python train.py --init_std_down=0.0 --weight_decay=0.21 --schedule="wsd"
Each number is 200 + 20 x the weight over its row's rms, rounded and kept within 0 to 999. Layers, rows and columns count from 0. The size before them is the row's rms in percent of the matrix's.

# layer 5 MLP up, 960x160, rms 0.0859, rows 635-678, columns 80-159
104,185,195,195,201,204,185,214,179,194,169,226,177,199,221,200,186,215,175,206,195,214,209,178,190,200,187,199,231,200,191,167,193,194,237,220,174,187,197,195,168,210,211,207,227,181,224,207,204,207,174,242,189,207,199,207,143,197,233,216,194,176,212,222,232,218,185,192,192,191,165,190,198,197,247,232,229,196,206,194,185
094,200,204,186,189,172,214,202,195,195,225,232,203,175,229,184,223,199,209,239,181,204,202,186,213,184,195,195,207,178,214,225,227,206,204,176,203,191,201,224,166,224,214,221,181,174,202,223,179,227,153,254,180,201,198,171,173,208,171,249,190,219,241,193,192,212,213,228,150,198,160,204,210,215,203,178,194,205,204,224,166
100,206,205,233,219,215,171,204,199,194,214,225,184,200,210,139,192,174,193,231,194,204,221,150,202,219,201,142,234,197,200,208,200,174,204,203,172,209,211,144,209,247,204,213,192,211,188,198,207,214,210,246,216,186,210,226,174,210,195,222,166,204,187,202,222,202,178,175,171,221,213,192,169,193,194,192,216,219,208,176,176
101,168,207,199,188,228,161,214,205,198,205,204,184,203,208,223,205,188,173,221,223,207,193,185,164,197,173,186,189,222,189,235,187,200,198,198,188,207,189,185,213,237,160,230,202,183,186,214,227,197,175,201,155,206,215,176,194,212,231,230,197,216,203,203,189,243,217,200,224,189,238,195,179,192,175,211,213,219,202,207,215
099,191,245,216,191,198,216,169,205,206,204,193,182,199,201,227,187,199,198,218,228,212,233,215,207,203,203,191,219,187,233,239,192,204,221,199,210,192,215,221,192,237,245,176,247,224,197,180,197,195,198,180,205,193,174,185,179,215,189,177,224,210,234,216,188,233,211,196,164,168,182,175,186,185,174,194,214,170,223,204,195
096,207,231,207,184,216,213,214,196,181,194,180,164,186,193,176,187,189,199,177,212,219,205,214,231,207,205,212,246,177,221,201,205,183,202,178,222,180,247,176,191,201,220,191,218,228,223,208,186,216,175,191,158,207,203,225,179,183,204,204,197,235,206,171,202,213,220,209,203,184,166,209,260,189,210,160,209,189,237,162,184
092,180,197,205,219,180,210,159,198,205,176,200,196,211,205,177,188,201,200,230,213,212,213,248,172,215,222,206,224,193,218,187,184,210,185,251,245,214,227,201,201,202,187,222,202,176,188,220,216,206,215,228,201,182,214,185,176,203,188,209,146,194,213,167,185,209,205,218,209,201,233,199,214,183,189,216,187,179,211,197,202
101,179,233,229,182,200,180,225,253,210,215,186,217,200,193,243,168,213,206,237,150,186,189,219,185,197,219,232,209,210,188,238,247,216,210,217,195,201,216,171,217,190,217,201,173,228,219,202,208,193,163,215,171,162,188,189,195,237,206,215,186,206,180,205,185,216,228,201,202,206,226,220,192,207,168,200,170,206,181,194,212
097,175,215,208,203,201,172,209,170,184,207,200,186,222,200,198,230,197,180,218,219,199,208,176,138,221,180,193,217,165,200,198,214,196,220,237,212,199,204,172,190,178,161,188,228,205,207,208,171,242,188,198,189,194,199,198,204,201,177,189,241,197,214,173,176,187,253,190,202,189,181,212,218,204,186,193,211,200,197,204,199
106,206,204,232,209,182,205,168,156,165,209,229,200,176,194,159,207,204,173,213,201,203,181,209,165,194,237,211,248,173,184,211,200,209,179,199,226,200,193,224,202,186,186,216,186,185,189,190,219,196,139,245,196,187,206,215,182,179,179,217,218,168,169,214,181,229,210,203,218,212,212,184,218,190,174,213,212,202,190,187,151
110,204,205,244,182,152,178,202,223,189,169,208,175,210,189,194,222,210,202,220,225,201,178,175,224,184,194,205,210,180,185,213,192,179,221,204,197,216,217,199,218,195,205,215,196,238,195,205,222,207,190,210,213,206,224,222,208,202,168,248,167,245,188,204,198,229,197,197,186,209,197,199,175,230,239,176,196,194,183,207,195
106,198,212,178,187,163,222,191,185,190,165,190,183,182,199,232,190,214,190,220,211,173,205,192,164,202,217,214,213,212,210,189,206,224,219,219,241,182,207,209,212,190,189,208,194,207,209,212,128,209,146,239,209,181,205,223,189,192,242,202,209,202,193,173,176,237,201,211,159,194,164,216,202,209,190,195,186,204,225,187,183
092,163,181,176,195,209,216,206,181,198,216,174,184,170,225,226,198,226,181,218,240,200,199,184,183,189,174,204,198,209,203,196,197,269,211,203,192,201,181,225,217,199,153,199,230,183,225,212,190,202,210,187,219,167,219,188,170,197,206,214,195,201,177,170,207,209,198,186,219,204,228,212,204,171,196,180,195,192,224,203,209
106,197,202,223,201,206,204,216,182,191,161,192,189,210,238,192,205,187,167,228,211,186,204,224,202,217,212,200,230,251,219,192,208,212,223,183,208,151,197,172,229,199,214,184,195,175,200,220,171,223,149,187,185,199,200,195,188,199,192,216,211,227,172,192,217,234,203,209,181,180,207,172,197,206,191,229,188,190,171,154,193
092,168,194,184,196,187,210,202,219,182,180,207,200,206,177,190,171,234,217,215,171,194,181,197,154,207,214,218,212,189,229,235,236,185,219,206,173,186,209,227,184,169,206,214,181,220,166,225,177,194,191,205,181,183,231,230,194,206,232,204,183,224,173,178,192,178,198,172,211,226,217,224,174,231,227,173,199,191,224,203,190
095,215,193,178,203,191,223,212,149,177,192,222,187,172,194,204,182,209,226,193,202,189,178,189,164,187,207,182,207,233,190,202,232,213,224,227,208,207,194,169,207,220,173,206,189,201,173,215,205,202,149,196,194,209,231,232,202,192,194,217,191,208,208,202,174,235,197,204,253,206,196,201,194,210,188,190,195,196,224,177,231
102,208,180,221,184,176,192,240,214,208,188,181,221,168,214,188,171,208,170,213,212,230,198,220,218,199,237,195,188,188,216,243,199,214,173,216,163,205,192,201,202,195,183,203,193,224,185,192,190,243,187,225,195,184,192,194,188,200,184,204,190,192,236,210,182,173,196,209,218,191,206,195,218,205,213,248,210,198,185,169,174
089,227,193,217,180,177,174,208,189,197,145,210,197,226,190,229,205,176,189,182,204,170,213,181,176,198,248,209,160,203,234,215,179,190,196,193,222,234,175,202,186,191,174,220,198,175,176,194,221,202,205,196,204,195,210,182,203,198,196,167,203,197,180,215,201,173,174,169,202,213,216,177,184,226,183,211,197,177,199,224,198
098,153,217,167,166,194,177,185,231,230,195,188,175,217,215,211,188,230,187,165,229,175,200,227,201,204,206,194,220,217,212,217,195,192,210,185,206,162,212,208,241,207,167,215,186,220,175,191,159,229,174,197,197,175,214,192,168,200,206,194,188,212,129,201,226,214,209,200,209,205,176,187,178,196,220,222,187,188,175,197,214
094,180,187,223,157,224,243,182,217,189,221,189,209,174,191,192,186,197,180,200,160,199,216,190,203,164,180,203,205,182,204,186,199,219,216,232,155,214,209,215,211,233,188,204,270,187,208,202,195,186,185,219,203,202,215,215,181,253,205,206,216,212,212,205,198,230,200,220,201,168,190,179,215,197,211,172,217,213,192,193,205
089,216,223,190,211,190,192,178,208,202,211,191,182,180,214,182,207,199,185,236,223,192,196,187,175,221,207,228,176,187,186,196,213,192,211,194,209,199,229,234,175,211,173,257,249,187,215,205,197,174,217,222,203,157,223,187,193,218,190,241,205,204,215,190,200,238,206,211,171,194,212,219,217,216,213,225,230,160,199,173,183
102,195,210,168,220,178,178,197,207,213,181,209,206,211,214,213,187,188,208,176,198,216,159,192,194,229,199,201,207,207,201,197,202,226,161,227,179,179,213,158,202,215,165,207,204,231,198,180,150,204,183,223,182,215,198,220,193,175,191,173,200,176,186,191,210,178,196,182,207,208,192,179,225,223,210,236,214,205,184,187,195
094,201,156,186,209,221,214,231,196,197,216,200,166,209,207,212,214,225,173,206,189,190,195,191,169,193,236,170,204,221,214,195,172,195,225,168,200,204,217,216,187,164,191,221,203,211,200,192,224,184,213,184,164,196,208,209,214,188,185,201,178,202,227,226,196,202,214,219,182,186,238,208,202,226,191,220,189,203,222,201,185
110,184,188,197,178,167,193,170,175,191,167,213,204,180,200,199,190,188,196,213,228,180,191,184,203,237,187,206,206,187,243,208,197,186,206,211,223,224,216,217,198,244,216,215,226,185,189,176,168,205,184,217,240,190,202,225,206,183,209,205,199,214,193,217,195,196,187,202,191,198,231,205,210,233,216,169,219,192,178,172,221
096,165,240,155,212,229,221,192,217,184,210,202,199,150,193,234,170,227,191,164,204,163,166,216,162,192,244,182,192,194,204,189,207,193,189,180,224,259,223,178,233,201,190,215,198,181,227,198,168,190,206,199,167,202,208,177,211,206,191,202,237,204,202,197,211,193,215,179,179,196,215,191,202,195,193,178,191,191,205,192,204
103,175,168,194,196,205,196,170,182,170,207,217,194,206,243,166,189,199,205,231,156,181,155,211,135,234,194,171,201,217,208,185,199,252,172,173,212,225,204,187,200,195,188,192,204,193,248,195,173,177,187,216,191,190,192,206,201,214,170,205,211,210,218,208,193,172,210,212,217,192,190,180,182,226,197,202,231,200,220,192,177
095,178,190,194,209,208,219,170,185,164,203,213,158,210,202,212,196,207,220,198,214,166,229,180,201,197,229,177,169,202,187,230,172,219,251,204,181,187,189,206,221,184,214,201,233,200,187,244,188,165,217,185,189,207,209,210,228,200,170,244,168,214,182,209,189,216,223,218,155,177,202,170,209,209,199,183,195,177,225,187,203
097,140,199,241,168,219,177,207,180,217,215,207,139,215,206,182,185,212,159,203,159,185,212,199,164,200,201,192,215,171,204,177,181,201,230,232,218,203,211,203,230,193,181,213,209,194,204,225,195,215,199,199,185,212,177,188,213,215,173,179,215,184,192,180,183,198,237,200,189,217,176,196,188,204,205,174,198,204,183,198,181
121,195,204,190,190,187,191,198,192,213,192,170,187,203,205,215,212,223,175,227,223,194,198,177,203,212,197,159,198,196,194,209,169,213,239,236,180,215,203,187,184,206,228,207,206,219,188,208,196,186,178,212,186,188,197,216,200,206,201,234,218,198,204,223,194,218,224,229,188,229,180,183,239,213,235,223,217,159,206,185,196
103,187,200,154,203,214,240,226,157,209,173,195,216,180,190,217,165,238,220,191,201,172,203,179,218,198,223,206,190,183,193,216,170,203,200,219,164,245,220,247,175,213,182,236,236,185,220,202,225,180,191,225,171,169,210,224,208,191,201,236,181,212,186,187,172,184,225,216,232,200,199,198,221,181,207,237,200,203,155,192,214
093,191,176,188,199,174,168,206,202,186,199,226,199,159,211,144,232,219,190,204,218,209,178,229,187,189,214,206,197,224,199,196,211,186,186,211,180,204,245,173,199,192,159,221,237,183,181,198,215,190,198,205,199,208,217,214,197,190,158,214,186,187,212,206,177,228,220,182,215,176,207,210,202,199,203,196,218,157,206,220,215
101,183,180,219,171,175,182,173,232,195,184,224,234,206,230,219,203,192,194,218,213,210,198,178,207,186,212,216,201,175,173,191,234,194,248,202,182,200,197,196,234,204,186,207,228,211,205,217,191,195,179,222,188,184,214,181,211,197,177,179,192,208,210,198,211,206,201,218,193,196,167,188,187,201,230,198,208,201,223,137,205
088,170,226,192,188,197,202,221,236,189,172,165,167,197,153,224,213,179,179,217,203,209,232,230,213,198,180,229,224,222,197,230,198,226,232,199,209,183,187,199,218,175,185,204,180,187,193,185,185,192,197,185,212,190,233,178,184,232,192,197,216,223,235,181,210,207,219,199,175,191,164,193,181,192,186,206,183,213,196,234,224
090,207,213,173,191,191,169,193,227,176,202,179,199,177,243,234,221,200,160,180,192,169,183,168,218,188,196,149,201,218,195,196,181,249,202,173,182,179,186,197,197,242,172,204,211,223,186,193,177,204,195,212,213,206,219,209,206,197,190,187,163,183,198,203,213,192,206,185,188,211,215,181,193,183,232,234,234,205,218,219,188
102,208,206,199,162,214,208,176,224,215,202,212,212,164,181,207,234,221,219,198,177,203,198,200,167,215,208,181,203,204,200,209,222,189,199,217,212,228,190,195,206,221,179,178,237,206,254,202,156,231,159,205,164,196,210,201,175,233,219,199,198,161,222,157,198,187,224,220,229,249,212,204,171,191,153,204,197,188,195,224,179
096,185,199,197,228,225,201,244,184,193,223,200,187,206,211,160,207,193,201,213,240,172,182,210,211,173,213,201,209,191,226,216,203,180,228,199,216,205,219,221,183,193,192,215,198,228,229,186,201,183,173,196,209,193,207,234,179,176,195,220,186,195,145,144,210,199,183,174,187,215,190,182,222,232,217,223,186,206,207,215,217
094,208,184,198,235,193,190,156,238,201,195,197,186,212,252,204,169,190,228,215,202,189,219,233,224,182,187,221,218,207,214,196,223,170,198,181,185,212,212,179,212,230,209,214,175,166,167,178,194,182,186,184,202,190,196,222,179,229,196,210,200,219,210,212,186,194,256,189,214,212,215,199,175,254,214,214,225,198,167,194,188
097,186,159,175,206,193,190,198,183,182,178,144,178,162,213,196,182,221,183,207,183,179,198,188,183,182,223,192,178,198,216,169,160,233,253,185,175,174,239,198,180,183,187,202,224,202,234,216,189,196,190,230,219,199,219,242,204,245,202,227,189,211,204,214,168,197,191,196,213,190,209,192,195,204,190,244,203,202,216,199,188
087,193,208,215,188,189,219,197,179,214,208,206,187,234,229,192,220,215,225,206,163,195,213,195,220,213,176,208,205,207,195,237,198,226,185,212,230,206,189,192,189,202,223,220,213,202,247,241,208,187,171,238,173,194,218,172,211,198,185,186,164,233,223,215,172,206,212,230,218,237,227,231,238,190,207,212,186,204,170,197,214
101,188,175,190,178,197,217,199,228,194,175,177,221,161,212,167,197,219,187,199,198,196,193,213,214,159,186,212,176,165,244,232,180,176,213,183,173,185,211,196,208,190,199,201,249,202,206,173,193,222,206,185,226,197,212,225,188,242,227,198,185,221,153,193,206,190,187,183,203,212,209,204,225,196,227,200,204,193,184,182,189
094,214,188,152,193,215,218,195,187,187,178,193,207,212,193,221,197,216,182,187,212,166,208,186,214,221,201,210,203,186,203,227,172,204,197,173,191,150,221,214,211,189,179,185,192,181,201,198,176,190,169,224,196,200,259,204,205,172,188,221,222,171,188,164,205,202,192,182,188,231,200,225,184,210,167,194,201,187,240,206,212
105,180,197,220,208,186,206,179,200,167,177,189,235,202,166,213,230,189,199,215,181,191,202,213,197,185,257,185,208,193,232,234,192,175,197,218,205,204,189,204,174,211,189,193,239,169,238,191,188,209,199,183,186,207,202,197,221,214,223,200,212,245,187,196,203,203,207,180,181,196,206,194,217,229,223,165,198,178,247,238,178
093,194,196,223,191,182,159,215,212,207,196,209,190,217,200,215,230,182,175,178,191,202,215,202,208,218,203,177,188,193,192,220,200,203,211,224,193,197,237,203,188,187,184,181,237,228,202,188,217,214,201,222,213,138,207,215,200,187,173,198,181,191,193,234,212,192,223,208,196,188,194,180,256,167,191,195,210,163,169,195,217
097,198,186,231,176,162,210,185,185,176,230,181,201,189,217,192,202,194,168,207,197,214,214,183,218,243,207,206,196,217,203,179,194,194,180,225,190,221,222,169,214,166,199,202,198,227,231,217,204,209,197,182,194,165,239,171,161,184,170,224,212,250,183,190,171,213,187,200,213,204,182,217,213,217,180,194,219,178,183,228,204
# layer 5 MLP down (transposed), 960x160, rms 0.0764, rows 635-678, columns 80-159
102,199,191,197,162,229,192,203,196,186,212,193,186,195,173,155,237,211,178,200,180,205,204,245,197,209,196,177,184,207,225,175,225,211,210,177,207,204,193,184,198,231,208,210,198,222,167,179,155,199,203,161,191,180,182,201,199,183,234,200,222,192,232,229,230,204,202,209,246,213,158,199,164,212,191,205,204,213,239,231,222
096,205,230,183,224,187,195,183,203,202,189,250,187,221,200,231,172,165,189,193,220,187,189,193,227,202,167,232,196,193,172,155,209,170,200,211,192,193,190,201,214,241,176,181,194,175,209,180,203,201,195,227,204,222,214,209,224,178,248,127,222,195,206,185,202,190,227,202,199,205,192,183,190,203,225,191,173,209,191,234,185
101,228,212,175,173,179,205,215,196,198,193,211,186,200,210,191,190,192,205,175,164,188,198,194,197,207,188,224,151,192,212,229,204,193,191,197,232,184,168,201,189,210,216,223,171,227,178,203,197,208,196,217,195,181,219,225,178,180,177,218,204,240,215,208,199,218,178,215,220,216,199,248,172,226,197,217,188,195,201,213,161
102,209,221,234,202,193,186,204,207,236,217,194,228,204,214,168,197,172,231,240,226,192,199,207,200,192,192,227,198,155,222,210,194,202,186,194,228,191,190,240,203,190,202,202,157,198,188,170,204,181,200,193,194,228,192,227,215,222,238,191,216,181,202,190,195,193,196,202,214,191,220,170,227,216,198,228,199,252,206,213,191
095,207,156,184,216,178,194,202,197,243,174,201,225,209,207,182,207,158,229,200,212,183,210,181,196,181,196,235,192,195,204,208,203,152,196,184,211,195,229,229,172,203,176,201,166,185,204,189,200,218,226,212,199,171,231,220,181,204,224,224,181,219,227,176,199,191,185,251,174,245,205,224,200,180,191,208,217,232,209,195,177
094,188,235,173,204,182,222,173,190,204,175,193,202,203,233,200,190,229,180,141,233,190,190,254,205,214,236,247,197,176,214,215,212,203,186,206,193,171,205,226,197,196,192,194,197,186,157,207,210,209,185,209,192,222,194,223,208,156,199,197,211,211,197,204,191,185,203,190,212,161,184,209,191,199,196,218,199,215,218,199,222
091,199,189,169,197,200,226,228,166,187,208,196,216,165,218,218,227,173,205,181,163,210,165,184,202,161,190,208,184,186,218,204,215,215,181,216,184,185,198,180,203,218,197,181,185,213,205,217,183,189,196,186,209,160,224,200,231,199,209,191,219,236,184,205,218,206,204,204,162,213,176,211,191,221,210,151,236,182,202,202,183
105,220,213,194,188,208,195,179,178,227,186,219,176,214,196,180,220,153,195,177,232,174,245,213,200,190,184,198,166,225,195,214,177,173,211,172,214,185,224,246,210,217,201,230,168,182,201,193,219,200,201,246,228,189,203,219,181,165,179,209,233,253,222,211,186,201,214,198,219,229,195,215,214,198,203,195,222,219,191,204,190
094,234,203,201,175,201,213,206,199,217,206,181,187,216,204,178,178,212,186,251,236,191,183,194,241,199,219,208,203,229,188,210,203,197,185,173,192,230,172,212,202,192,220,179,176,226,225,209,238,176,199,230,220,189,209,172,190,184,209,226,189,173,191,208,222,203,145,218,206,222,244,182,186,199,194,192,193,217,179,168,233
106,184,196,183,183,188,209,205,200,207,192,208,212,197,219,220,195,195,201,186,220,237,220,201,199,216,169,225,144,211,174,179,205,193,223,177,221,177,164,153,204,207,223,226,192,194,212,203,220,194,223,195,196,174,208,202,181,223,200,211,200,238,213,222,235,160,181,233,195,258,183,214,241,158,217,192,209,220,183,213,200
113,198,169,224,230,193,245,239,253,191,215,165,207,235,176,208,192,194,196,223,215,207,182,205,178,214,191,208,213,202,195,200,199,207,194,215,205,186,168,214,200,258,199,199,189,216,218,182,201,167,217,185,178,198,213,182,202,214,210,204,244,211,237,220,162,208,199,182,206,198,167,201,198,237,246,242,191,209,185,209,250
107,180,178,189,228,210,226,224,169,207,191,239,177,239,198,175,192,185,180,204,224,177,206,184,135,215,205,169,206,220,218,209,192,170,227,230,202,230,180,194,198,208,203,173,245,225,207,201,183,197,184,196,185,219,173,191,210,201,166,172,208,222,200,176,179,211,200,204,186,174,165,196,193,230,187,193,187,205,180,197,190
092,182,187,191,211,234,180,188,153,185,181,201,221,198,199,199,183,171,182,181,268,244,211,223,199,214,193,222,171,180,201,219,185,164,196,197,155,186,174,176,212,222,206,181,194,166,194,207,199,203,225,208,203,193,207,204,193,167,181,212,227,213,169,202,211,202,201,196,215,192,187,243,151,202,182,216,161,214,193,230,201
104,217,202,212,195,188,190,202,189,237,189,211,186,223,194,215,249,210,221,201,226,216,229,217,181,230,193,200,205,193,162,171,221,229,231,164,204,184,172,222,192,209,176,166,216,190,207,212,201,183,204,161,220,236,165,224,222,202,180,178,200,208,236,213,208,199,174,199,226,191,164,212,204,180,176,188,161,189,160,231,235
097,195,162,194,194,227,200,197,188,201,181,196,171,217,178,192,203,178,215,181,213,212,178,264,201,194,189,193,193,202,205,259,196,197,204,207,216,182,219,205,216,186,183,213,198,172,232,196,177,175,174,191,184,198,196,180,166,227,145,186,179,207,213,197,182,195,191,219,199,215,212,193,176,212,188,234,194,205,197,225,182
100,191,228,217,190,191,216,188,207,178,216,190,200,215,212,197,225,159,197,168,190,197,195,184,233,211,210,214,217,184,176,165,202,172,227,178,197,174,195,191,209,211,260,208,201,208,172,189,202,218,201,206,180,193,203,159,197,183,176,214,195,191,223,217,221,189,211,214,209,207,180,228,194,218,196,209,192,230,202,193,209
106,207,207,224,216,202,220,202,192,176,213,203,173,182,180,193,197,226,212,242,174,217,193,205,198,199,234,201,221,205,189,209,212,164,184,183,196,210,214,191,186,181,201,221,206,237,211,209,221,231,246,193,201,185,221,199,182,170,174,219,199,210,232,211,196,199,247,226,166,219,214,212,199,203,227,179,214,189,232,207,190
089,193,200,208,205,193,181,189,243,187,202,214,182,230,230,225,197,178,190,201,207,221,204,180,221,214,206,198,173,199,201,186,176,218,219,208,213,194,211,207,220,221,203,173,197,194,162,204,176,189,179,184,190,210,193,170,245,206,201,156,222,166,213,230,166,164,218,186,203,199,172,205,202,239,159,232,199,248,195,231,154
100,181,200,173,199,231,173,222,214,195,232,217,188,243,198,206,188,201,189,162,227,187,219,195,201,211,221,204,179,189,205,202,192,188,227,170,168,192,203,205,199,233,205,166,215,200,152,176,186,189,203,179,206,212,210,204,210,183,199,176,199,174,184,205,212,190,200,159,194,167,228,195,182,232,186,224,196,224,194,230,208
096,229,207,213,199,168,206,150,179,185,223,178,198,197,218,215,213,180,194,205,202,203,201,218,200,214,172,219,179,240,241,236,184,228,208,189,217,195,156,180,194,189,195,234,174,199,178,180,215,232,188,198,227,200,218,235,227,200,185,196,203,204,216,219,198,182,194,206,229,201,169,184,194,183,206,207,185,232,195,218,179
095,199,193,181,188,222,200,196,183,169,209,193,238,199,225,214,176,169,149,213,217,206,203,206,181,208,222,201,205,200,195,186,190,232,211,179,169,191,248,207,220,203,218,205,222,223,163,190,216,184,199,210,200,223,192,204,206,197,199,204,220,206,186,212,207,218,190,222,214,171,158,176,216,208,198,203,199,193,207,184,189
101,224,157,196,252,186,194,198,182,204,189,219,226,210,215,238,191,220,206,223,172,211,226,167,240,206,200,199,183,195,183,216,221,176,180,197,223,212,212,225,171,212,212,201,187,193,222,227,225,216,225,193,228,175,201,219,212,211,182,213,139,222,198,198,176,185,208,222,156,238,192,225,193,186,202,213,239,227,186,177,204
095,226,218,204,219,217,234,188,225,199,180,194,203,189,218,198,183,206,221,188,170,229,221,189,211,233,196,221,174,152,191,204,211,203,224,178,231,194,201,233,198,221,248,240,187,219,199,196,209,168,219,167,202,181,195,199,221,191,217,191,196,204,223,179,191,183,215,246,173,224,245,181,206,173,222,208,225,215,188,216,181
108,212,205,204,209,225,182,215,211,224,238,182,174,176,151,214,215,178,190,179,236,209,192,201,205,193,168,165,164,225,184,154,214,190,203,200,199,194,220,159,179,214,188,249,223,194,187,244,174,182,190,193,173,187,211,224,212,218,223,234,197,186,206,186,208,222,208,222,207,201,206,194,215,165,175,222,239,179,208,199,208
097,231,193,207,227,191,200,222,225,203,195,210,218,214,194,186,194,162,240,190,195,209,191,187,232,204,195,204,163,214,217,211,172,219,181,197,207,221,196,211,188,222,183,189,189,194,228,210,211,188,244,214,229,212,177,178,243,168,196,187,170,215,185,206,211,205,214,172,165,261,189,220,210,182,194,205,227,214,216,184,169
103,210,192,228,202,159,223,179,200,227,194,202,207,205,215,223,200,192,173,206,152,222,194,162,176,164,180,155,185,208,222,207,196,169,198,226,188,184,197,220,184,210,200,189,204,219,201,208,229,211,159,192,208,216,206,217,209,201,221,206,230,171,215,224,222,218,200,205,180,198,186,215,179,215,211,204,225,178,195,170,220
098,181,198,241,164,204,187,212,220,239,174,145,232,205,181,130,202,165,197,198,195,200,191,188,218,217,194,221,203,191,195,198,198,191,171,205,188,213,217,233,214,226,145,226,195,210,216,195,193,230,190,212,177,183,192,185,186,196,229,227,200,186,188,209,200,179,198,188,232,211,224,208,184,208,184,212,224,231,186,205,222
098,204,202,178,172,195,212,212,187,222,178,180,206,217,215,156,212,201,225,206,227,150,231,203,210,195,190,216,232,247,204,213,180,201,195,192,229,213,177,211,193,179,213,217,167,186,230,215,203,212,174,195,192,207,234,190,184,208,228,208,189,207,227,167,184,248,201,199,205,189,194,199,194,183,169,207,280,227,171,183,185
112,204,196,191,208,226,210,245,237,216,226,176,195,201,206,192,185,217,233,228,209,195,207,182,212,190,196,155,212,199,222,205,165,238,239,213,168,192,195,190,181,182,217,223,191,237,157,167,198,215,193,204,207,228,192,191,225,194,233,171,202,162,207,191,206,208,207,211,196,250,193,168,201,195,203,230,199,203,219,205,227
104,202,199,207,158,194,200,196,203,221,197,223,163,220,213,199,189,160,229,218,213,220,230,189,212,183,187,231,164,192,180,181,216,194,196,197,213,164,227,187,228,184,203,217,166,204,223,204,229,179,238,242,216,180,189,209,197,239,167,200,213,191,224,185,170,197,220,225,210,225,214,195,201,201,184,220,202,221,195,200,190
098,179,197,188,211,244,163,194,233,214,187,243,190,158,203,207,205,206,215,186,234,211,209,215,211,178,194,190,149,195,216,191,208,199,215,231,204,185,213,214,216,219,190,237,182,164,169,187,204,212,194,206,210,254,241,179,205,213,199,178,214,224,213,241,218,193,168,181,223,197,244,193,178,190,146,208,200,204,196,233,205
105,181,205,230,206,197,172,206,216,203,186,213,208,188,203,213,184,216,181,204,196,222,196,215,191,202,234,197,205,230,199,189,211,211,179,210,195,199,216,178,192,207,190,206,206,175,187,193,220,148,185,191,167,205,161,173,215,164,167,206,216,204,193,231,209,209,176,187,194,204,196,173,203,235,202,187,174,169,155,197,223
089,203,177,219,203,259,197,227,204,192,195,189,194,219,179,202,191,174,213,197,184,220,198,193,183,161,200,175,209,193,198,191,207,210,185,157,190,179,131,235,183,232,206,221,185,227,165,213,166,205,202,181,227,235,232,176,208,194,226,180,216,240,203,230,249,220,199,197,207,197,212,194,170,178,221,201,235,211,170,200,184
093,211,222,191,215,225,221,237,226,249,194,201,212,209,214,202,178,224,193,222,217,207,214,213,211,190,195,190,166,225,184,187,237,171,169,181,224,222,224,210,231,184,211,191,185,205,199,233,245,226,199,209,210,220,199,193,186,210,200,172,193,207,193,214,209,189,213,243,212,239,190,196,188,186,175,179,191,225,163,221,176
101,220,189,203,244,177,199,207,179,217,165,222,208,237,179,180,214,167,184,210,194,186,177,185,205,172,221,208,209,214,183,226,182,175,190,211,197,201,202,173,202,181,173,170,211,191,179,190,218,179,216,174,219,218,202,187,219,216,206,237,207,247,201,227,199,193,179,194,186,197,218,166,196,213,209,153,197,215,199,190,199
097,212,181,214,146,214,211,192,182,186,182,203,198,220,244,231,156,192,227,211,178,215,235,177,207,224,201,192,200,179,197,204,206,152,227,195,156,239,202,191,214,235,196,188,220,163,192,216,202,186,206,194,163,210,187,180,222,238,185,209,222,197,183,220,206,191,213,214,201,206,218,206,191,202,199,224,159,152,211,175,174
094,165,155,201,232,176,232,209,208,184,237,188,210,210,184,190,204,168,211,211,199,173,186,218,190,207,194,191,237,196,241,186,186,209,225,219,178,204,245,193,226,190,219,193,202,253,166,216,180,186,227,235,211,203,219,239,202,187,188,190,197,194,232,195,181,209,174,205,202,209,207,218,223,248,195,178,203,217,212,178,220
098,179,223,214,193,182,173,192,227,204,221,215,176,216,203,210,200,186,195,193,248,195,195,193,196,164,183,244,140,197,198,236,186,187,188,221,224,173,218,205,207,182,212,190,180,205,185,204,222,217,177,175,197,173,197,177,186,203,189,222,217,182,198,194,196,213,175,189,220,212,219,198,196,170,169,176,173,218,198,201,213
091,202,185,198,163,190,184,216,180,207,230,191,229,218,187,185,227,200,215,178,204,206,201,218,219,178,157,193,186,188,171,229,189,182,189,173,231,189,184,223,197,170,221,197,194,185,190,200,239,210,206,216,191,168,203,188,212,158,173,182,191,213,168,210,189,192,217,213,213,181,209,223,217,221,222,205,172,205,203,206,249
101,212,191,198,185,200,204,211,232,199,230,199,193,179,182,170,177,196,177,191,232,179,249,223,187,190,191,210,145,199,194,227,205,182,214,196,226,175,208,162,184,201,199,187,239,146,206,220,221,203,198,155,216,235,186,213,216,201,231,196,196,174,176,208,176,188,192,180,221,164,217,168,197,182,162,208,202,223,196,181,185
096,236,194,167,182,190,185,182,236,207,182,192,217,234,223,226,155,188,190,213,211,226,253,217,231,164,206,204,169,175,211,220,175,192,198,178,190,169,224,204,221,208,208,179,172,198,239,170,195,192,183,212,176,209,241,176,195,147,189,185,198,243,210,196,199,194,195,210,225,240,228,199,181,179,218,185,219,191,200,211,164
105,192,231,208,207,195,180,159,175,206,194,226,231,243,233,208,212,211,191,202,204,211,213,192,221,216,209,181,207,169,173,180,199,203,216,191,207,154,158,205,245,191,214,163,181,229,178,201,204,161,219,192,216,215,239,180,260,162,197,170,236,177,182,219,199,216,206,183,188,162,195,201,216,203,194,200,200,228,193,197,196
092,215,221,220,195,214,209,231,203,217,211,163,186,178,194,194,211,188,207,204,205,185,175,180,204,175,167,184,193,228,223,212,204,213,184,220,215,228,155,211,179,204,220,162,178,197,215,206,206,187,194,196,187,202,217,215,185,189,210,215,178,204,203,192,213,199,143,199,194,201,194,207,173,212,232,210,201,219,171,189,190
098,192,229,202,201,208,225,209,235,201,198,218,196,217,202,176,183,133,190,179,192,207,227,220,241,218,219,200,190,203,233,195,209,145,204,199,190,210,215,212,215,207,221,237,177,165,229,216,231,188,199,211,226,190,207,174,178,200,175,227,223,200,222,177,187,187,187,213,235,199,188,176,197,188,180,206,187,208,180,200,214